config = dict(
    n_head=7,
    rope_fraction=0.25,
    attn_scale=0.125,
    init='uniform',
    lr=0.00127,
    schedule='wsd',
)
Each number is 128 + 24 x the weight over its row's rms, rounded and kept within 0 to 255. Layers, rows and columns count from 0. Numbers have three digits each. The size before them is the row's rms in percent of the matrix's.

# layer 9 MLP up, 1216x448, rms 0.101, rows 494-551, columns 112-223
075:117132089113146109133130142129077142149160103131166119137127122102170148093113094144128100125143114123141137109131133123138134133132118165168138130122123094121146165106122089127153123129125145112128099113184126161139166148166144203145128138102138147123102132109154126061131126112134110110120117125140125067146135127155166119132166126142
090:169131124122137108161113143106142172152095180108164128145112144126164111114137096138145146134164133129143156143107101163171095149108128140110151123132125118117135106134117073124133120160101107126120149111129086116116144149126087128149081138122134150134128156194136152100187112126114143075122119141148131172107137141126128121125121134141
116:124142104135135135152108114098158132156121126141103146115156114124157176139148115130108077137093123142133100174084133166126120147185093080132110159118140129138121125140111152111093121127110119100198185159114117123108123134187172106145116086127108125147096149108085173124134142089109100137093115123111127153124116137134126147112068147123
088:099140117096131115107131109139097117157118079137119133114152144138149139116145131097108138129167146152128118092143110104121135146116127125125101153142113131128111128143151149090133084124120096158111172174107098139162109109152079105102177086147149091136123146155063125101092117181155097151130193075133106130098112155154139146142131122106
103:137122141158121094168094136123138111148152125120107094101136110140137144097137157132180138147129126125102128127127138096131137106124124104162132124108146122117122117117080131149145132108163147103123135117158169147079116157099088146101088170148143131095129157118139108162121117109131099082177135157125142142089089174113106148120135163106
095:089125147132127142124108064154142158150144111136102124120159141134120119120130130167151129167132125099125105116145112124133140165158094147139166170068110154133143074146136131095139144149113156152154152124132118168088105140136141121167135177117120105137135135126134156144135107106112127152133097152095154175097157145128141143118121155139
107:145156112099120116114106116154166124114080123118152137141140111156102120120124167111157124098109109104128194107175099137174120138153107149129172125137135146145151136076129106145145135173092135120119088157142100088134149127157124123105130121100149093136170110117112136117126138110171120147114137123166128144160152147132122165138141115067
079:124117134145153031123178144095113119167124105118148102112135162146140140120106123126146112110168145160138136126141139145176102112106117123099148141139128150119132111104175125104141116161114149098108127121118149125134159137104138110150142108142151146107175129108122098090121104131089070138117121147104097154101158163137129121128096152070
097:100065110146055151112106116139155139149134139103108110105102092160114101152153106094174200109147166091149139139108140131144115082117102103151092139144149145096116122098139121150093107132109126126094154165126149162103099124120136131121119104120163130106107100094107170148114091124077151161138119091155131115152142119153119131154149143073
111:148102151146135123142095156094129119117154112119143117168096140158116108158118121101131146164170128170115117120103111114095149085104122127140099116130157106135093141187138115106158142161147120131129137132146083101134118128138145105121090098116121144086110110127114138114120117085122139133147156123107143212109171118130107100121146178144
102:113140140105150137129100181079129129128113130090110123137105118174105152164103098125116134076115145144137099120088123125126112151150105137136137129131135146185091133092091135135146136125156152148139119115100106144156104115084138073123094114148118116093145141108097142100127173098105161114110144130153120116177130147152121100110143119142
090:144114169137160136100118103151151133182103133119105126116119150126150176095129151128157108143143114168090156070153109190176107138106129181129113108153102159120133098197114102147139120144171151143107106083105144157133105100113100162142098143091114131096111125157127121123124141091139097120114105145166127095124083127094150123136133111194
096:072124136124117158125109102126076100077173126111152144131081100117122177141107153105095168158118127115122137108169110128142137110130165147131105128121135143136087074158089152096161110141090104165136126112140164155110080149104102146163124077096131139101116125106182144143127159144075127087159152144135116124113125101071121142093144113090
104:132115060105131123144142118144092141147117142143139138120117100106122089138132123129145182097171112162079080114087146124133157095100146150134110143130103122153111140124109077082121109139135120126126108129115092106123077155117103134136111210144163124114115132162164079081173120132116148146107149095133185150125150122102196127137150132142
105:098143111157153115149177156108131112104168126132116143143118096154158119135121172142090122145101101137107155142127140123173147139119153117168116161117137158154131094120164121128114118133124146143176116138132121138133130170155089119091121078096164103124168129105153156131150113135113113134133109159124136147093156148158115088132120135149
100:079139145114104120151113145188154108126163124154075110119163124061153127137138144123145101142117114141090146116145117137105130164099157133130132138139106120117128178113138116150133115141117089126125091139105132155120128137150143124112105136136137194107130165168097099096114135087113129088122065107140125135104113148098098143133138132161
100:161126088138116110114119104128123132133141142115143089107180135141137097137123121113167115123121124140152136162076136131123113126102145112174101147151128147170120136110167161118173149120136146147120126125089117150070147097144161109112160097152086067146153144142102146143143126090170119092147120167118082086079109092138119112155130121147
102:128131113102184070126186108123106123111132162140132145130109177139150135124093139135130111108102078141117123085138132129111134098124139160182123128158127099089081139115108138160142140130124128137141131106152149127119133119134127135143156124167115149149082133130129142135115105148152114102132111101108100118109125150118146137105154136146
108:158142152108090113126103152086127147119124134101068115139097097141121115122156105141145122145151114118116143140130124092170135134145138116129146139131115113114180107130129128125111166140123145132122182102138168078132130168119121152150147091143134169126104143148119123129145119129097142155103134154140139117149179100154118151124192142149
087:111130111139179154141166102100091148134142145126135132184158129123119160136142110163113128123080166121112102108117133126167167135152146203118113150131110107094119109126149126091136134121149110150097111128136126138120117130122121105168111134133097110117135151125128111160147141114163124101169103104069151129159103169118132137122134145113
116:075121106122112136068155166133117127095157118168111089158124137122114110111119127139079115147104126126110126124149123132165137076122114088188102113136126130132092126138139176138141136104130094126115104164166142142135133126076141124145146113111101164103132110144127135148146133141120130124128127120140121141110177091114099135111165142124
095:147143143093112079171160143144077139100142109099119091129131121131101140108125113136120090138130128123110140136127134132158107126178128127139129083158158135103113166131149171113104106122114161138126082139148148145142111160084172133158178148123157121128120145087128142099082135090115100130117134175157104135128114096057088099126133107139
107:133128112122124122141136125120115134131086117127135088147154141117108131152112134108150101143125102157102118123120120107111139189128153139122109125148115135172125140171114139126131129110119187117101130109101130096141135167113158126103155141148157098116136159109185131145166095177143115094131144149149115160132110106083175134116091167136
110:156095118139144115154121116146109099164133113105146124134129096098104116152135105094105075155132139161159142096138123106118128121171150101108127126148134163122159152157129162116136108088100083117110154155137091127102161137093125117131162139142114145111102161087120158135133109116124136102160139089128127137139117133113180104151100119212
103:122118133154103153156138105150104109134130159091130163115102152121063110137148105087153168138115131138130136096106095105117153165134158109107178115166099104169158077176146128125090101152114144137136160101075145086114129131133130146141139122093115144138136139123085099140144149125145149173124107108119162138123114141170165117168175111137
097:120109085166091127139166151132129115173103108153133154168102126148146161157144156092123127122078134140155149125124125140139134137187149125162139130117139134125139121172102147117120120149121138151109159143111182153146091133101135121135141109136127122094116127134112096105109095118153115112118135158141139132160112112114168082101085171132
066:084114120131117160082060121142150093135073088119103165149144125098143104141132153139147108120114066113161139158084144168153128102137103149136133162126147112121091157149076131162127096120105107118138118130144152087128119166089122123151134112076119136135133147143152128097141115140119147130096123084116189140133142128120105172117132128151
100:125098154116133090116112142116129164080132157115190144106172143108111117154134180089130138155124144184138105121152157137082132122141141127160118087114125098132128146133113146113167115118126161120128115151111142141168127073141177138124130118115112115080144140092080108133123132153118123155149113109124101126146148124159096126148138119136
100:116167129112111101147103127136096143104105136087132140136143134128120144125143096111123106136154124146116141176094151117121110146103094096131115165117083116122108131122162118138125085199125136091181113160163143121130133110134137131105110128106147113047164174093137119123122148131165113149168092108115150131159099104070143105148121131131
084:111096096137053100149119126131133133130125144123129126170144102150140126109137077161140108103169126139170154153100176120138143139170121173107102110158124109154130143141098117101145107121145112116130098098104130106109095119140160155166155168146105149114087144147126139155124134127120091135128128115129121153180094081141139137111110100156
074:100147151106141138135114091116139088081104161091085133098136117138121152118130204122153149127096155122133110105163145117088128138103153116138136136081138153155110139129137120111117130113159144151133121100093063111107105170146142125147100144081145134091142108125110144125119134142122140115156144119104105113139121125112132096137102107125
115:136127127121117098094112105113153136128083125105135129149109125159129117130068131159109100072188093160123164121108094146169119174097131127122137090147110171136093115132120142120115134111084147123106131160126109129138130155116075115083138111123117085136158131165169106116130131133136117128124116157149116131104156139089120124139161140130
083:111093146175092120136104142139176160156122153088139115158102105132123120140081101161093093145145089141102123093107148143144111119132079101117143093144101135120104150138157148139135165121089117150094137139099115119100139105136140121107142140130145144161115166156152126139101090103144138153088153098125101150130112112156132101128129117133
103:128135136091147127105178159132159123100114111124165122116119121124143157131117150129132134120067123109094141139168119136083155130137106126118131133155104123134112104076122104078146115150114158149114096177118164135154090105130116126147159142106147131146140144117084128102115110129151168102133140137117069087128095081132081136094118102135
104:129114083087112122149103138154142133129158137143097141144148088139107111125093116068145126170089119100146096149097176140118114100143110162132107131148132140132134103131097099136113121139139135147151097138112099140124135106126135100148159125142086124104137112191072150139118126145137138123125142146106122134147102102137126110159093139112
102:121108149132121142162100105142147120148117159126109193114146162173138134118148154111121100149111087156086115116182148164140168099120165109127120133125136178162107141141122097163169093173122126118126113124127138182134142153114156141078097136133139135073106135158188147109117136117121137131145132108125140164149151114141087131125159113129
092:131134134179127190130124126158089097084134144131089116146143151102141138130114139185209135119124122145137103145103095094163089079113113135140138121141149160103142144132142194147108136149101105137106117133130120149140155106095130100092093148134134104149146138153116156059129140142129090108116135115110102103145143173168109091121136111128
094:116161131169115143131157124111133148123135141149129129142097097073131126132137152096105137108135167139135157081141124139115160133096163136137093110138119093131123142150142110066075119123116092120148131100099134179162098127158141150150133131168117110163106107117131124156147141141142133114084152075086150150115138112095138120105120087074
085:136136148081198103161130104132112161119111124071115116147132114131132165124159151150104162109152106130122117139149164142135128138119159125115110123140131150102163140154127146153168120118146127154107131120160132107123149130168161144140129143116143136160116104114129109127118121093144047160096121142133139134155124134126163146125153111107
099:149176126157105100123158156157088158149120105152150089086144147115140112126135133141095137117133135107094105126128152123170085110115090146114138153200128128070106111097151118114128133120129116145141099141172152137145111175169145136102154116176098119115113119125108121108126078142126144076137131170154126137157138136100142125120145125143
109:164127155134108127121101121069131114118154120150118158140167168111096115124120145107128127135144171123133119165109153195128108149133119106145154149182118129144120120112086118100158138125082133142138147131120124134127143131132119158143090124076167112144100070125130123113123148107162144130113125167114159067105134149139107144128082154138
103:110042094178161091087137136135119148139102147135146120107124118184183122111149135144123158105107143114132108110135110126132098113089154150152104135151159101133104116134135111156152147097111090085123122173189113126118156078128171151114131152091167094141108123099130121109141100131160118107113112105138140168141138119132183118130151146142
108:101099138159123157137117149081143152135103155113159110097145132110130106116108120139105101103086106129121129137135110131112118135157118161088106138140124116114093084101126102102156152145145153111107139104116119089121096122102120125126099085140125150108138083128150143126116128141100127143133144113120134158173106094156093172122186078107
101:131100092122114118132106143147132092154147144165130067159150116117143168141113107159104094138137170129128114112155103107124155089108126098137121131143132117131097156081116111134131141146130126094158133105163105139139141115090106103138089110170116096086143131140090117117100152107107144065127139110093119110155110144106141135146150159170
099:139148124102134105143128118153149140116110134078158168125071090130093116111156082144142126139094091139097123106131123103107117104153111103148145132148165122151120120127096097131182089145096131129132141132147155138137147157125116126168154138119122102119112185111162083136132141087159145143092135110107122150132162139133113136154107134099
080:125124127141100198119133129144118144090104176142137147184102149074184150101151087132111097142107122150109115154098097143129156130135160118134127088127155118123105135114140155131154119100106127140102164113145156130127115113106094132097124150135162122131102135127140104145161084103109138124096060145115133088105137108104107129129108111093
095:081157119061099140099167175122143113123130155116159146158173092082092151130133136134080148125099156125103139144116109176107142080132103135158126121150120108137125110114167122182119190148130075155103143146164125152121107106176112143177079110141127135143145127125133095114145094145108171132116155139130117093139114138084136129109128180153
106:115087100148130124101126121110140110161099128091141119162092084133152115126116105144112143155126148110107123135121119123097132122091159144083142112117103079133124119116143089134125174124116126182133157101142117132119159122101152153099130138135113124161112124124151123122100154111166141106173134158112149126153132116142130117117126104091
097:102130100118161112093107145085154125148116111147151161119133127147136127137154150181136120152134089124144084132138106080077137120091145126110122130132106196149124132109063165189170125102118146114068108118141132147118115098132132131114140098194091106146170154153142126157113149144047104119153140111191116135143101124059126130097161138108
094:125120115136164181141125154127113135133135143152107105120096108157113087162144132107114121133126137138109159158128152096089141124155102147101141097104157149128185123100106141103137130104084128113136136119102130148147116131114074107175086119100103152143115138161118119097154116125141121109107130108139123156171102130143125144140118165123
097:182096100068122183113144115142125157122150135128153107133179137159126071086077151110123125133158132079105115153164160119111091131150167136146141147125145114121094172122133136065105130133151121126111148131147117124118126142104134080122067133115195132168116109137126094177160155132161124101119096097149145139150118149089108102170102141140
092:143118118162099093158120140184091100117118131114128097160118125140097173131128141145072121138130133153117111125127102123100110106126105118146099104123124098138152140128129091104099105147121164173154132157120155109114142135141156096130123064124149164148147124130155163153116135117141131172117120093127183114140154147122100092121171181137
109:126130098109096123166132101103121125171129100136134168123113110132122153133096135114106125130103141107149098072105121131147130126100113117101134116134112105123158162118097088123176112143120140135130112152117177160118173129114107159112141093150116102138133118109092175136155110127154122127109104136166112142171140129120155120167095109138
113:130095108201126132113127121127115145110109133119130117136107101062115118101157115103141124102136151103144116127124103113101096143162114181116109121136133094146135103140152110120116123137107101119148108172160120124129111171113138098149144071126098124141134170154115101129111164075157179134188157104095125145123088105137151084138127090069
105:126136118166138143167190169146197161143180110145122085119120065145116143151133109142145108151136102104127088135159101136120129137107135103136105079155100118091113099108127141120157165134102148129145094122084106168148156166142117155157150140129079134155147119118186136123104141123101147106164091126113113154133146146123108145107118097142
101:146133135146145124127122148159112116127170092132153105138154102156120111111137148120128150136123137116138123133182156176070117146155066120165176161164105128143131136105131160117107126090141141116146136133175142138151102144146100088154113136141139165146125105176136122130150162124101128144107157116143129118134105078093101156194098112122
095:142133126162146119103141130097117131103123098096104113123110101133176123120117139100141149120139087090128202138085097163102083108119138116091185094116144085129107117113112180149116098093105136143084115134132108090142138168105113115119144089130149142114126144134193179113112129118160104129151179118123134147150157155135133120052107115166
102:128129133173083173154103115152145136131123131149143109069157124149160100133143147134144119120126143105109140141109176114127103125115115132080145063125169149164126154088123150082100177099166150134101104158115140141125123050147098118122100139110112172105139078132153101123125124121163126109142108079157141136109126096115128097087117116120